python train.py --num_hidden_layers=15 --hidden_size=128 --num_attention_heads=2 --num_key_value_heads=2 --head_dim=64 --intermediate_size=320 --vocab_size=32000 --hidden_act="squared_reglu" --norm="rmsnorm" --norm_place="pre" --norm_eps=1e-06 --positions="rope" --rope_theta=1020.0 --rope_fraction=0.5 --qk_norm=true --attn_scale=0.215 --bias="none" --tie_word_embeddings=false --parallel_block=false --extras=["some layers without attention", "local attention windows", "shifted keys", "gated attention", "attention sinks", "value embeddings", "hashed n-gram embeddings", "an embedding shortcut", "learned residual scales", "skips across layers", "capped logits"] --init="trunc" --init_std_qkv=0.0317 --init_std_o=0.0317 --init_std_up=0.0317 --init_std_down=0.0 --optimizer="muon_variant" --learning_rate=0.0066 --lr_mult_o=1.5 --lr_mult_down=2.0 --beta1=0.93 --lr_head=0.00766 --warmup_steps=23 --schedule="wsd" --decay_fraction=0.808 --decay_shape="linear" --final_lr_fraction=0.0 --batch_tokens=[8192, 16384, 24576] --max_seq_len=2048 --doc_mask=true --train_tokens=204700000 --max_steps=13348 --dataset="wikipedia_en"
Each number is 500 + 50 x the weight over its row's rms, rounded and kept within 0 to 999. Layers, rows and columns count from 0. Numbers have three digits each. The size before them is the row's rms in percent of the matrix's.

# layer 10 attention value, 128x128, rms 0.326, rows 41-63, columns 0-127
094:540552557461490544498509484479434533493557541481579525483444517498566475536550534498484504481537441457505529435484495596526496468534508509495467460512479464526478531589498488413462482451379412409477524552493444560456533474497496520573568385453476445397417465507454517588498538509563523527520426518491554366464432526497503545571650455400473548512437529538564584467538521445490499558600
082:564452446488457484441470357451535585540467511501480487443449520483552542521475490491437407574451515593487527435539441430542495630509568511521501497524506538478504404537418419378462439499453507495503509424446429500499485554457522615500475520487524619550424492486452426431482522502493520530521480478424512488581526525515435461548549497518493536386568501491563581491495526575428489474483
096:628420518476536446611456502525470504509507553557525548473519532537544387458444477506529540471456486457403608542406479469401461499487469391491423447486474447436452513459456423531470484580433460467545473481450482417592526432536553477567474404487533499452488541437506552507444603512421581453508495517546532471477418470451508457522506518479533389456528506469504521576461550476469513516478
090:481520399528517420498449466472503507655421442484537493635487514526511447514543565485495431532561443569458513549530528498483535551528514515470435438448649586450549485540562579598406497459516501529514498548487434424529515469524477524452509557469489475453475457578496493594560574402496515484506505476453559460460529495466479525422521504458502544587463491485379587460506519515488463440521
095:503530504560436459475517458444517468549435491546514464450437548580458576522573486471325536558425437503511535489501448486505567553496470448456489453439516545545531546471468438447502541432538549414582477550438398537573542571453535569551541459483490558513493509504516505458455546463474533571529499369498514436489517523521557450552529533494444410484493371411483461443522502579524460525574
093:503634471477427463573531480473558536514614509531499525493435482530416607514564472424570468420427474551518536470513422417547473463499449555569487528449555609518566468506439541575512450513469532505575541528526504520501516498518462456528465425470451576475451516484465486447436496504611482489454424445526528514437510487391529449449528505506610387519466484494490566562470508525388534504484
087:514488538454625390470554444521458497524398558460564529534488541468555460567488463541520540443463401518479512461631488519455518451482522493543490517517417436551433565491407506452490503501531417491459483482467549464427547427494538464476471522559427564493512532618447503498483528449498428489398473489499609577408564543534523544509558529471474419568461503502472516580472517467412469559563
089:574473526410416556556476440511533577484590627583482479511526466598547530428452479496526514514517435489494486431515434483535475439427457610463471496583490539488531495505516444569504478467532523486511485512476453508531415466489528495521524450569478483610577457423466490507569483502548380449482325548465536527455549479417543430406551510556477495466471507574521436527523513526453531485488
094:545531484519498583405541476587503463500536483512452447524541537502483543493429481482582443559392480496489455548532555502453505514494507570440472590506357447459436552560496416474420577499455539465429512436474549440547494480553403555520580422496542410494425562491548367471533547565503510505533592539502517502497573467532528420541505518466554456419503593482471467493488491503411466529510
094:566496449505486497497437474537507454498398530462466582519430565371538472500525465451435452466516600476450500478478585524453553526489417461458401504448546457446558564576522608552516469549510420534534497447509492485462581492449555570447437556416526475504515557476500518499495575537531544504458473428514553497548460513424533478451579477535529396371470534506590537552576438477517428505526
087:479544471460511540531547489547556494478418443557528484410366528451475492518458536528431498512542525561439466454554511532508520529567535504450462464484544400522540557449476514573508515536505467469509408600528517414447562389585484502484399517555573445529565469434562592542493436436577487568468551566508517445541467423540496432527544503525409490432466464621515548549548503424506516504489
087:477519525476473585490559545512445435492456473518484542549463479505462537488516507510416508498475546587619482565542420556489550575492484490505563431516559489686527475496524540479526538408469479547541491462464580452525535537480421447481505496476567517546526408387472563462487543479507441443483489562435428573448417439480458493465474400465544484371544452491488512555538393449467524485499
090:506515510517396520423566468532572565379560495493576536432522530496527513611488485537484451488434514446538493578481443552513454474536500517510483565403504458529394567428565499532522487450459520505424491572464520442514447485517501519556548471429556560490500471489419552519516400532377528520518487482504534476550484528492475585526504548405571378377439503504479514456548566542487457472592
094:573467474513600482537557538524477523525503562507485591398513476530479515502448414552512498510527547503462594487484452461433516544549464472458461524503448553507453459468611430541502455511468645479477577517500449457565470578498495497448504482460544463546562438562530500529412472562479480566524588408514489481413498420564634459478473516566442514467448547476471485460604458519466499635497
101:550545464497453468491466540529460583412415443490440513631494477536569479482436473419532490557485495505485558507549479494562443475565523554613576529557430475563490551420471550542510463547540460509544414534552498524479549493585591515656456503541546496487540438455468544513495474533460582521452521502511581499603538494485528484541510476535482417560588347513501493438532469500495517543479
085:436465569536466529531495490523456565466502543496537506517471473510512559513498400481466497538360509484556493463520448461532548536548440406417516522538599483485514496559469589536436549506594447440472495461527423357505513587459513427528511390512546506463495442400462488461489469504480565538563452512424471551540494469453532538564500520563473551446475405433440450443546417481445603539546
087:432527529449485561564486546489502442469432514501504483549477569445490500544517454549483572516523494581515389522402582491506420475486590438495410559520516536434475427476572462487454559441527458494438452485436532566512562559570551567492463420464497484399508472502417568545541439544538488547390454497481508473437603549498481462519521502562534547464438386512482570585607542538467502480478
094:602448610459460473396481573463518550514514461489456521478523516540472577495423518528546466497504608498489492476530437479532469550521473488581555542603532560515603524419489544524478448492523484428431525501536514499574530539468456460458549512472522501445487350508529583552543531481499504502452477522517582511486477540605467511440526351483475537472440460478556443507622410555530438471441
098:432504475530414423454461445518516454515463529479512501497570494461506509490462466438512419585484378467612458478587489488500465497426622518543463568514465452470468529398574475427524475417497440536505506480444489514512486509528502587461509481447580489525440586473491525506393576470489590466484518550478467570424540463400505472497581545500446477561479469485475524437483442545507442656539
081:548555460463515463565561580476509473540467485447503545448496448495511530427527595574573520612466562473521581485542532451557579496433452540420410509494548502443514441427530487503511531587421531511551468420518480563462513549505543545573621482544447527585483496514423573445530488488513500467423523546530432499520535521607560542509494474455505420524475461459464523485540586488575408388461
090:473521440451517437454513552490558458453475465506475521550583534499498513530499465439506456530512530488484536520499478546475511485438491457441542540530514577464486427470520421421523587521492574501521455491481497421573549441477539472428523498545522532497597450497518539400374525486618477482435512478440548489618574473450562424596451527473478513541437536629580617443551486454586513421448
097:517531413514492564634556550481522506610464432495557506498466486520377602508510519489496463531459535526474465655504482424581497475563501522520483536448439519500483558447491572550534460491403508580513474566547551538500500513453499399487488521522435497485500353489455537554413547528578433483471547520416527530498480483545438484455449522457388545514479533460510510460490450546441457563447
099:468512585551550552584458475549570471456544391531496608533549580557529485512500481494523528520572465496466506590537469327570453500483455463513514506488495445456581480381445467441398451501546466556505441446496504451453491547409460589526507433511444492515444479401499477535465434517487500476572567456487583495472489497523496508571617555493561440501566493428511484505568501487515536473529
# layer 10 attention output (transposed), 128x128, rms 0.444, rows 41-63, columns 0-127
097:462548534513471533639546536467510461491448549432575484528468555489470562541493598475478554440496527455451515559480500495566483402562501447418445527467479570556460519499499557429453524541571520466576438477490443500546632434498532450491490370479461432412483503481487516608459583446543484512504521491443567568513439567452479506529492430509505543515482522563510605467595481538481612523499
088:462462414584535472528536486555523476568473432568519443472591556504509534439573466539493472480441503489423452504452461474525539618440501494470507534534448464481447440440475536530522400497559556423488524491449452489502409511492564539548499523537590578435511535450448479481523561506552543449547395499455488484475488571479491458592441414629497532461500548455543477390587511598511478434426
099:571546573520595490491493494500457465532463508534522465493529539619535466451462603515603522493500454425483540583484492518528504547535416445506528478500435486530456494367465491551473446525566545484564572467586430472521505563554468502457508550539469501469517493488451570550504634507508575425604543531614505496484469492503467570514527590556495480581469528524487576495479492352438546466464
093:545356439441487552481519517470609452580457458346420577632532435539440453553470497496524521516509550487507501485499552611489548500497548488470505411521520561475522502500481528550480474564512541461561523520449539542522477490454579504511545554439587509421414461562560522567519433487594480516560577481484484449439484453510424542443422425553498503490500456509474549472434511555469473496458
093:490500513524601456457560538580502450571507476596549459516474461537379442567526514446461570571531556516521508537518437437539578541563487543413492539501523454489505488527456547500524430445541612500546455501462520472537552592553623548544512443495502604563535474577515436573527519550504565530581429486524425507422557520436421481479519511539408540525477504494491465509521543501629480546512
093:547600559542456493507499413491473523607472526497561505507483556450523479510507565508543528432507524541593495510453501464464521622500536487479565490480566537427581460508522511634485517557598453443607494397544456482493397536479572465464495571523523548531595546560559425502509583530497522474484520441456506561468507575495481504489412515515611499524558483462485526593583484549588451486522
087:470530508374622532468617437596443509533505520543581523437548432556473556487480570505520632439459425440520423499531465546507386517475503419495563554476472522562540517432565477554504546508601484488518517503455614501470509416435534489447598498541469539524458498527453480477499533386499493523511445512519546587506477495464485516529486574467512441524518444422512557528518465535429458505478
089:586550471498497470522477467454533474566511534577510501627585551367516465477607581500548506508583472526463531461475497532409567576493468427535504489529456583473449503554554470579486572460572437534532495449540451419563499465522490470549436443514500487490664473489450491480406548467431461467458444433425456512494441410485522463519571562493506535537467531490427506463521529549501452532540
095:557525468471467489543450456542530469428557478520401527446505498489464478531534566540537500508418479477497467612486444480434509369497443498479403522435400527445407501606441480558462531457485542469507532495514467456496473491569434587490593522506537384475494497520463481469543541565531542513482423555514474564542554599580442350547505493575500443492519529465494448477565464446442432459500
093:511487535540504586416486613531531514577491497429524504536464487513434379553403555559559511543548466484459493473447495499516513548577505560504522523491531511523486580516476502577570348490585407455488536369585507511436490451476378563470494468531501549462484450482481512473476380536428609464514505509557527508492442524459540487528510442476517417455491486544535568432548461494452510444492
091:445471434486451487488555467473461475521599426536559522531359504488482512501495550516646531534554502522450414439451516546569484490583544537475560453541587451540603470506520440466488500458589478469493414514539573563472497505566492512503483499569495468467422443542499512431440442505451487576519428522504562526614456478505452596496563530574491483456479563477490508432485582401491538425455
088:413488436535448471479576517533443476522444539496525532527489498440520549528385577428473538510508564432563515535500429470580520544476477574593542517552562491540611467476466462585481530419373479541464491451488519471484503548609485466427490588439536495483547462531455491396524465459487494589459522437501392499532430508500445465554564465432502543540512523435481502522512402491455577400518
092:456468448473512454569482487549524503501581465581654421522588549480493480568528511557453457433477526475496555509438574540542518468586479503600514495419469497471476462516499540419512450427450472552531563466488512485470556530414484540451546459462493488514589527583518381568575498554463498605475474599419507493528487524501521593518503513494580413465427464514460479483589530419484502418489
090:601513459546494391429499439566405557450529504521472526490473551423515461521478524526558493538427512561472582566494527511392480384558463485537585540544509540522445562549467528552541446491493537446526489582451456545446513558509540485546453444464525436493496460514530586488536562554461569550497503593597484398388475434506531530480556454521487421490587509460471533596478525526546508507419
100:419495450454544528467550600419477532474504490537492472463536520462531499446529431462425557470556485568504493522498537446502512536571567451526529460494463474474518411479535523571566510497489450539556454470563438481420510617617582498527465496501503486531525402512588427482521573439504504499512500545405552579523527565471478554525447536563463430481419479506448559471343468400410475536565
084:545571501527397494437534584550512499529552509527539564544412505425553509510482473465481515538461514463518494555548469372570610580560479404472479474560490541535518418499469631485419520524502470496512536512451470441476449557524477443559496478502489526479522482439458475562497528432428614594512505464472430536511464416500483441465523467495448532439421391384484514430519561453507573501541
093:563515524438473564551460461513535511501484488501507574569553458455465542554479476478565548519481505578577445534482505425559427417611553505522450612541485485458513416549590429527413411478480386506461443498551493411450479507423584605574511498432435603445456493415508536504510475502448435424507519523458496473563528518424428515487545534531513515553462503526531547506587500468531465517439
098:519496513542508547562419516535491450443439489482620504494454564517472609451494394424473548518512546543457486451478449448524575486533533534598529506540502523503590546461508442509532425460495439518485465531628511585495480521562454453550520480464566500535511411479535559395506568471492517485413487530437496438520468528601504540522504444502502514553454389476469463491525515658474425423433
100:514475448512496512546430533523493441563510617468482583454561395560470522585592486510503540552509462498519449522508526529523486563517603544519521476486422408485442495464462539499588552479505475538516467483417454400488471472534562474486523519450494490424533536509437465504518547468503597552496513574487442568539516458440445467468516455495479409461485564591522456571551315553501464619505
084:465558542488494463485519509526498529453457467439508520499542487505445484538573498502534543542293495548468582491555495543511582552470469565511571471430573555444552479443597504501533457513436548575471451524437484423498566477536411565526476523502444464576407455490543536464612512610482515468593482448441549545526526533526526535476512533474497439590470499510517545526401576566554442458479
094:499437443589447397470542486432458449494501455609526523423531439537398475533504461426561472511483463614450524436564616482391439495492552493464574468519610540477512559491432440468502461559444372491506560499434532506487542512559520510522518563413472513441544465508472555488459528430461526457455535491473490532506496559532547496470457582510450568476456471620560493475492539445543506484444
095:541521494545443503432563395493498421537491445493513554511381520480460516539502553464488514530434558545577518485447569515521426546379474454476523521441451423426427539512514554557524526511410496577478475501559488533462479563495502425497496482491478528531463405519499462479446515537473531587488495451400587385512486509547465603503410472491583501496577578454440491547405427506529581552439
101:480499467464520526497537531467392446547476442487441374561541550574509431476522492488523540490468555455562492586543500445530480396517387467554459450428525463446538488429504467469489475567556535561568508491537430397413429641476387461506477506485464537567440540457498490414475486544467515560506473540452556488520492551435510481444575469483427500417451567450498439518543462540578462491499
# layer 10 attention query, 128x128, rms 0.214, rows 64-95, columns 0-127
041:540414503479523546464524564516482501587463476529466509454571497467464497458573486427416478589510504382443477540511527424571511443482423510447526503490512467428491492448500482552600461519466543345486602540493505582474527551508560558509465541550506511569502536483492532447632487488506472542474516450426549435518492595572470409504475520442577392553415438496519535572553486451500474548499
037:547580508560528454585616533484410521565487568545555508473488501496466498526421475474521480474497555531541507449528487505536374468563566534481497477559563435493516425511503469481437535407447499570470451407478454469579479465576582509424547523455419509495480542497508523490431494623515514429621458569525515433407486489489463488562417527463494593432483551528463515527466468539426491404495
042:497488522562440463546615483531438498540524516524537471518511461526576534448430468402484546490468446421501497497502408494573390463562566576459508483526470380494474437474484552378604534351463503507502428469455458482567492476447591571487468534509483441563493517505453551482486563518512432433494488556517394475505489513531421465536453556501477549451427550504495548510465404565454473523535
046:501577468594413429541546487514497513487528632497572450520436487456495542486473523541508509407445490511545562481497497542477451541540569535607499491493556413541575487550538463457408564455515496549505436406525488468531490469570469448449536469484538527474460545531497484502414549469493531421543494578553431474446506432401526565576485551504403589524564588476561502420438491583433440486517
047:517472492531521496548505563443466434514479468562450512394540473504524516436506445451471587537524449443555510492437462437597440461486543512436489498476478442470449383476480543549585515432508567453490475449422439461499566485484550648518577515554490383579489482452489461408547499528597483454538468576491508490472552504555468485484412439476526559406382542561480575484455440515498498480471
051:446527438568495441611634478472505553510492531507495490488449475441547563521470562461485473458476486498568541441489485568410377478497564588529497530519507461530548493552490450448423546457480462618522490425526467468551478477538505564453487476401460538419490543467510491471406526526469521423558524556540436473479500443364463590596505553481444576519512549477505477420445517562450538434526
050:491540510618446490536530532537516552544529566484520392499399491490534497496472606497506554447487482522534544475547570556447410574501534501524475563511563412493584506505503431530399474544508458554515505515558544520441452464487514416438481477446503587464489540492499457467462530484389537462497467471568452512477464419386518590617568578488454511559557574436545423492427475507497432457555
045:511543460420489459399414480597447593514551506487548521576459591466427479537490532546497437477455512544432529502551581517423571577482475517564552509515554568534552589523482461495465412505591488503439515600520513511473438544511404442443479433503582524457529557501572568608514556507438519581516552451540502493582422510522502511445495504448497439541548506507511581447554559494493497463578
045:486521420463579516409347510479452501500453491494523483553559528536451466566555407537515424529472445583410534503596519485491643453457460475592513492484546637518532501506504499491609492473492486473475495586506479512512570518526454500542492490466508488475499441503552517546542507479608464601510561449484505541561495579596526390416556467534521464485461483517480581518511578437495516512511
059:511456473460572529518483490457478505435427477506510550478587510555528483469473442517520508609565554472528511505518411403563563419508495467478513523510405518500415421422511562479620537485532559426545486472470448482550539500526593600534533527485485405563459458459433464515578430484542519517483539536471532535519548581621483448413499372509507486490439468556435514555502412529498524528414
056:513494519599489492576651513500533445536499570527459514428443445474576553473477586534527558479532452470589435531431444564474383507527533535457466464458552390535532423498509443526421520502467502535538515435517483535508469439471478418435489519525527486502465517545468472433449535465460508482517519573524469459420503421388462561649507505452567566532521565519506394485460449559472473492478
053:518455475483444484478540454498551478536539508450601462528457522485489523513550512513459462456479460481496473540549572568462473664530468447520487513486520520473536584570451464554372431523550434490457518545552529536450412504510457422470400464469549559424546554551627516489475522503442474529447436449584491512513431478439492597583547543507426455538605491424579450471454570491507451479533
054:467485500503469491521545463540556491506461586502476549476359460434500514437483607476519531441512478457500525511439504496483465527516444501441557508542508411529434448501472480519322516533446496541545504411553595513479371503427507425470518538551476540518471564537376511485495503493370484401493492525532557431456544434425451600547466487448506531512495497521453445516520458501455395476471
065:538491483472424414521513491605551509554560586502505449526403491473464518483509533546481567413495500522466513535464560582447412612512464538504498524471509504480529563513475485524396425530523486522505527546545547532427448517465447393482481453506590568461547646545547578453461535527453467485487488486558572460495468414434536565627513546479435444572539548458533475477525569455441425484504
062:480541492458513496501440484476489596463483446488511447556583492620472494574531382465495456605478536516494477466578531460464568472494547459551513514454509603474533516508455527467610487457504501468386501613465454480507583481525531597489503455445508439508494448468585454522560494546598511579513517433437459618581501536561596405443519477508477505454496508500544575478516545461497586506541
059:457558486482524551491449520413443503436437429471510560481563503507508489483507451485551453599492534483552544445536447373572585443468568486526495482504483506505471431499530529434600517493462535511479435484439494485543576510556555582510555556511441399528440367459511442478520478480561541502548550544416480531509543569568490392412463452512574572463531458551464552503490426532513631481470
049:518440462491498447526516512501553537503505495425522338460553547541511518589542466476525521543468488554463505445520576525372537498461426510584484514437553577432500516496460532503536463470567466469426434583493418479532526547546432484472453462435553534525608486455570508544427551497570475583521466459463463562522452515367555498519489583509507456369431515483540522424518567477470504455551
067:460540497483546534470449571430438516486432455458479500499650517558478484537505457525502439641452498516539517487561498413501560479475556493549494532471508557472527498542513522456620507429474511499402502504421407499481600462566476585482528537432499431487513411431560378522542502480577502521550503493455431559554505535554552385451494485481532529436523492515554571450464535494536617496525
069:532411503515430463483535480548583491481580508547464514514357538449528500516507544496479590428576484525474446557526524557473475520541422507409527478550469433539517507453460474550372432496486517475565544496545549541461392518475486439494466476471498581441522637485465602437465469508413423474452551482514570478476498419443554584535459528480474477512528479467438466558485492472475353499490
052:505473518390500471528513451486443535554497552457575372507537517569440504558473527522499495512447497555523519506545599468444529533469466472560465558479525622419531570514451476482559487513538475526414522651536422423452591502486486534502500521449512526478558494428522443527511461504605528552485488454468498516598450530480531396481513553467483449415495548473488604520490606443577602508508
081:497578527428528451558421532430506511529453545404523455503599489513473495533452415536467479605449588478479553471521489480541516499476556499586489545501497530511526484517545552491570497439503529531412486449384405487463631487556494582509506502515453411489535398481605441548521540507536518569581483551493430516510447529560527416506459542431512542464499500461560614464451529542499600467541
062:442494447528519603480445469543479526413504461565527641503479491445460448481569488525515493424549422403452458504500447484602512426534456492423476532520448475568487511535444464498466515490508556465545537532579572589490362489457499494533575466544487578542408535549440527443526495499437435483442506471490551547493556500530465572451530406506488433532504470519450431524482561464519357545453
061:510511544388488458535459487461538537508451538387473419488500540446489566595487542483425557480476481535456542536524555557419562568528473576476386515583418534466486468466499483546600515528554474511522523456464433531479596574535459447503503561539473465508566510556524483575534454528446486513532438445573496454527436487457502508595462630406523482418434504463551527466514454489510622441528
083:475542480392524525523380538520439635551413573391536468585539508544420454527540521539507453570472521458477443510531574489496547500413453442569476602526498623483506574501524563467562457457463497473401569613499496530410573473521513560501459487502558523501486429484538416514508488502498461539517497488434471535521459506541483452494538482477516439487533528445544582497578548434463548503565
075:396561513554441457468543541478466472427588551626486530497545440509509480469424450550483538485472539550576536439508464493518490475524479509438540492447565473469545516529368489447496568550505534542526497480478479475539467415499446545421447561447455430426517569487443430481505474544485425497399481513530595499407456429466636470554496551438462582490542475457459494498404590501449463501466
061:469536516559457502511578529565488501428536531462535447460504464455433504551509573501498511556484517453497578524509481465436425615572529439433582538448529564468453499554483411520394549516548477555501511634481481493577482372546498456469421596495507467514468519419429521504608488525478538485489556492536581462545513560545476476513496428578523531518552527496473405465420461557587458428450
072:489464435512437524549497441523508496484535466536463608527413527473487472505471583524486560452516461588421539552449485504509462604545494511390488523552466414493474460524461493579464508549537497487592530582535584504485384470478500454503434580518505463518489673457413613466490446460469459471491537498526597472480542437496447524558480495533523565507467500481426413571540414536549440526514
079:550474579505421452528495492559461552503475629456490369482575488596473485538432548524530544503519459622506483570543546456412472581413537432538479558475519551491507572458448549483450499489462487580498524535530479450509518399485585451446434499397551431430518496416447468506515459530536482572489528496536513510527493519430513432583504500468447487519469526431467547611493489508433475422567
082:540428456642494441514516518487485516390576472578530452484429461468601570468460504489560578461454425614571552437506527496482510486512475523556568456485491425539553404479535475474519555458485474504554427428494561512603418537430502485417460545528452464549551494598459546470480483522526540427439450475502421448536527496468465521546369505493445514510525444512464447498446439484539540452490
072:412467523517440431501532598469489439472524494501524440515519466440515597597478465476489464495463474464529497480497552489514446535484486414514579428503494463502511478490569523564425546499501526566441441468412393502477501496439455481563514469512495387469586431617523447513603544418498596466560456446575540387483469406494583517559464563528510531428576494492521533477422459443547535463523
072:494504428496454554461519531581553477639596570500515437512489432555530558449465518550515500482440502465453435513484457524454481479500481488412506551500492421490560530643497536471386404504464496462505488530381430501480532475504451460404458561415479485536459490445432590470522603539389538463534507535531491547566488450571457513496497479469505417543464454533567507495463543546497511466391
079:561449556497416471463551433615520573582467467499528430453471531494528534494551492544333529554582512485593591513435454488477469480488578565540469525591561510500497509464439517530497503550436504479486455467448509484563558490570462378497483531529377539481502503444467503587479518532450479506482538519518444626449533473498509505505536561502511498491465534504595543449622479487413536442474
# layer 10 attention key, 128x128, rms 0.215, rows 64-94, columns 0-127
034:475571473584536544526489446502451518444469442468558520504508491582540550458484470442578542449499532436461484437445508444537482481552596499516525569561552514484496558583527505459402575459544525590464526436495396431587486426412562454615480484502550524469612473497461480514427601479587452537534525559406459534474478528485574574489509540494466514471490513516550371522511555551506520449478
032:493496506540546493473566415421491525470560493409499404621461540508494502503478469443562472550551475509498493517511544487482581495459522464477508540430435530520402483455483491573607554562485504501541555496517510491423444501468363519521470526518494459564542452468473498513506444497469653578478511411486456561597494480541545562476562498560662494469586470478474421587524501524541559520534
036:447567453453615552419482492415462512421512440454340474496527524525521523531574561544532466591470492535520551547527572498441485480450460400515464451485433545528440492469590571574548484563431461452491564451549528595458532494541488490593474546540446487518544469508493422489427486512492554577583550442485543476576493486486560526497541491522600424480521428460505478530535565519551568505460
036:528472576375597528457404552495559515559546497558441490513510495371435440493492480573483450572553484588554502538516508482565567473488468512430499421533480514480473581498487536492573478494464500352508476515498529559538512533511538504398473534504525454545447425486649499502488426538463523555528502495510518490522447487525474404399473442570521473498515418507443599474485587470560507479546
038:501553519436579463518443443478484547449501421451467475567549504482500507497502572535544345614456478571552531510500463509496541493447495347519447476472446599512464452429460517459591493581457486448512518475548543523459499499490433501549503558445515503519486463454470473550429521435444537483567515439436511554473472526526540514469607508587589455492523449524422524542568528488583594405442
041:533501554435548571411454540482534460554539489536525503465427501387395416473547485561486445511520530504531502526453443534529599603461485476550566476408483527481479589445521522485590504494530485385432387491548512501527568560498489444387459506530550435553481491521598459465528465537452497509516434460509482427430464492587486445405487471602463492474453459491497527510515570486520416484565
038:465412440496444497449521489479510405589496511557571579423397457421498485525525464444430585462529550500486437486416445553473508565450497527505498419469471481512509620538495448521485521490565514524455452575503533489578521488488576496455478497502516512551483527521547552505557462572462429589418385583534476445484432515457445491597462516536385508472476458467515558533466567506387422521542
042:510422462541436424566534532481492526465512497503590505521445480564588559488506483408422601426495466460433499534490553537495441501557447513472501515534491388470474499532445497499388446433466501531565462540491529452470481451513469448609479545446434543476511499550344484489490489568533480509406498531517493554507592478424477621558512489410455533446462519517535517482417472513433389560506
039:468559470553518424572518478537501540423444465435444482498575536542568545390547601452553529420453527459440552527445534516431419541493429417476567587532525488507506455517507501488436500469435585545536480502502503518447514459507492546599508558459467547422527447553415473511461521460459560439467529483448533569544590496427522627560440458470509492523432526469432499423532449531496611547481
044:464568520443590552508458477533551491450549483357445439502607553528464448478519524548546470507493547555513605557518525465462558514485465363511414519505497623445526447539456511494534460585465526462502533486494478482456607484518449561567496534463525521437490494443474491522445599467526511449565553473496509519497488538553455470463501564508576423563500545504501504382493574523606518410417
043:523386496471395476452544594493521442568537459568571508488402452464522484492512407451485507463516528493570455508473573507469505504490574517504543505504488490445463535494507444578422510567543537498508487581489512512492509532487593477433524463627490516557494529547668554458529510635441449520408494517479490457461424418493502447441505497528393543503540480520530547614500501480456460540572
039:443415462488485480505590569505480482496484508487480490442421414543526575444522566382503584427475427408466499463414476496498423495532490574459546612538549367467455502413564490505441478498504523513543468585476557468446501444452461420489510534573462493620487557571482536443499433518433525521407538478459528535455536399461470517506476505433427491514478499517459453541528476494462449574543
044:574446570537397454465474543463538408524554457579531521549478449409543499620426396527452499475540574509525423487519522523489581490529584572543546489453391433456528504460461471467512548447531492461558491457475461507596533509512562439504481434465480452492557448519627542474514436572469436541431520480459458417444470389492532464493481563449454489457556516503585556530471503461458492524524
050:429521406605463512499557534506482515523499460564565574487456478541564529453571445372490428472480474466591426470442479527478491372551532486491582434453460370457538422503551489503492521411439505529487452514504547478533485480479471516470514566569488479517478408552481499472521419574495472532342515474445461521478487432505486486490500503494450567470589395516503474573572436508488563476483
047:499560491416636539489428457527472566507452475403479551482582506511501439422473605527545515512461476504446557557529455501527473472511439478505419509498586554487521486508548481462514454547527511524471459445503444525499538564547445516526511591456582442465478465546395446597452571365567541427581446496464520540510482604526478544478526486541586496496481438424443483401542517486576513471439
040:531520528483412462624466540552526446493521536470546501422528518468426435557414563562511503491537535516469535575490544509430460623550469448572413510422531580510438493550431489586438522477532494609470574592487512510537479538502496547512464420457482569489559574447550457579470522467553462447548488520583492455509461519457493474544478490517510408607483526453531501575451471549454384507457
047:502559458467598515419474457550463532602530457449507540529469468522542506357539527538551479560519416484461533537423502498623476434544523487425473553562544533492557511514570535529485526583495437443549485505536432557448444484596455518549509535558539500436452540524462582465518520441484525450547525457449549562561510580564487536457552418498613504484566476566465438463509553505613543557466
047:450528470480485506557510420451538506488530544412490475480539541559421405519371573604464537486473526470359555550455493543568543556525486499509444561511558552438499593456473507438510500524514481512463503477481451468516498469468492496499445527554512462549476562456471553550485610463548545472593408482484542496470488591492411483400490469519604401522466439525418546421440604472513486498473
050:475465448548543516505523514459479551412501438576540570463561464602603456530512381483517409426525410553542474485474522529525407374483553469478507551518509403509519413532448504411535515425528479446521442528455523482602531410487602593543541535423504496506478518534434508495501450477465487491453525483500505517488506492523557396422440465538463612436457471492586511476490456485478529550526
048:461483529459598443541426456636450605486451508420462513561529630520464503436501527567473541463517545498468585545498497504639451434483427528467456520464493601459525434495466503506482531498521568501524479434474475504506479515564474514564528526427554530472552458563475471544509498387423523518533447501527489546508544597544539633474501592493539466501525437553459573471576564515463514457465
051:502493475448515444506462506525540460494486501508544439405560409556509472456412624473468557560414470482413572594643516537477489499538387378504457519564579556521407541528505477489535485411518465582502516519486457474541519491542519505501498534571559456559536458498501541527484514405537491550495473528563542538471583592501482445449543510492552484468503395554445557505559541461404524502526
051:525451499558387453539479511500533383455440524512495463551494508499527498569487349518484577524484553479505473392536497494465508496518487550579535438462470524451505461459484481557428540459517493543438480395432514403537534504521435536499510454562382489476567472593495473547534516552522508523375554560495473415415446442512533476604409554483453554455409532455556532513439466500472500500558
049:517536500544590532453523540520424509511598448530510533542581493456518456449561559580562469517534434530502581561489471424508525513571454508471485497481465569577603547569479570446479523388494500542521425506517435492468461524508496517523489553377607429435530461476428524568470589491582586522544507442516541555509542419485483536465552493473606474427521448537485512473532601551574523533446
050:465549459484569434552427470576495527533530638438480549547573567469516490552467456575509448528446543507394525542538518505556541508526490558519521500488589617492550585484538545547460605434497463595492446509464461461568514457497492565499517540535425495449542548447520480555520494473629461538491439423501454600487498638495499536458549475507506468585518411470499506471466530436467452452479
062:517433495541517476515494518485514540537465559582504502501510520485495487550419474516446570464552460512542516541487552500541491406401507502501435571532459457501553588522452570490534529507498474666514468435459466436412501365406588431479520505430482604551535570577487447597538459474441462559387486522516533542428558424454541494522513524518426563508489504479469510492491452484405544493578
056:526572337500484453497603418478482488492504477501498539479529459530559524426510449500486568480476495543480409511520476487465408451532457513465460423511456435493500434536520533512467418488526518527588583370574547548503486505512424428528544454454579504525518451522398467522360579451521518504509392541562457553440560423544500533502449521474549474515544519547484500479486522418541492471612
067:475491595593490526443440534430480575415457400525456504495548571506526498539456405512470403500587455431533539506500465529507541453578490515511502508513525434473479503496401506542487449495536503476550498462497494636513467571522561588513480587408478426429476455502497540503590554516513499482548613612484513378471559457506485540587436497512481452472566490418440514449467475579505524507500
074:404539440432515555503519470498417626507492504580544497468558514507505560473497541528468513515507511463428497623518578485530405534510424543447498450501487555513532545498447488437574508464494543529461487471518496471519509435530455555472545489448508450514532505556542379571447501458486421563569427485644445566450449546562547544506477487471607484538532433464435586479491528478587370487503
063:472554562530424471511589535395524631578460506559543479390460435576579602534546504475487496483534580527510564478426474550567500539476540426564451524539429367534411467559504434545551444479545479443470546488501461491571517544518468390536544511525484511476454549513549455451382506505488470533525440465528544407478495528454454468527492477479475559427558490526557531517466518576526487522464
080:507514583478477406594503569469443548472466455499464536450554456571399393526435501512489510538544555534535564433481486442499584525537584508545419427501399487555467494590504487386628499501474489505501547470428442533461585511443474463558539523533574527537535466466497437569569491433502468544577476552505519554524582453512442485462456519492493435476472475536484572513442486557436521564595
070:495433450507419468566489501363491548454474465579510460431444554585477477513482468534449466524485473493489593506485487503389551504516530630491554501553510492524464418627474486465655429594610546425590509506500543483527483518531462554462520496565492500465441513556528497494508483399370442545469486508534474503525544478426486488482460432471486531498504535457550536535553533565530474537444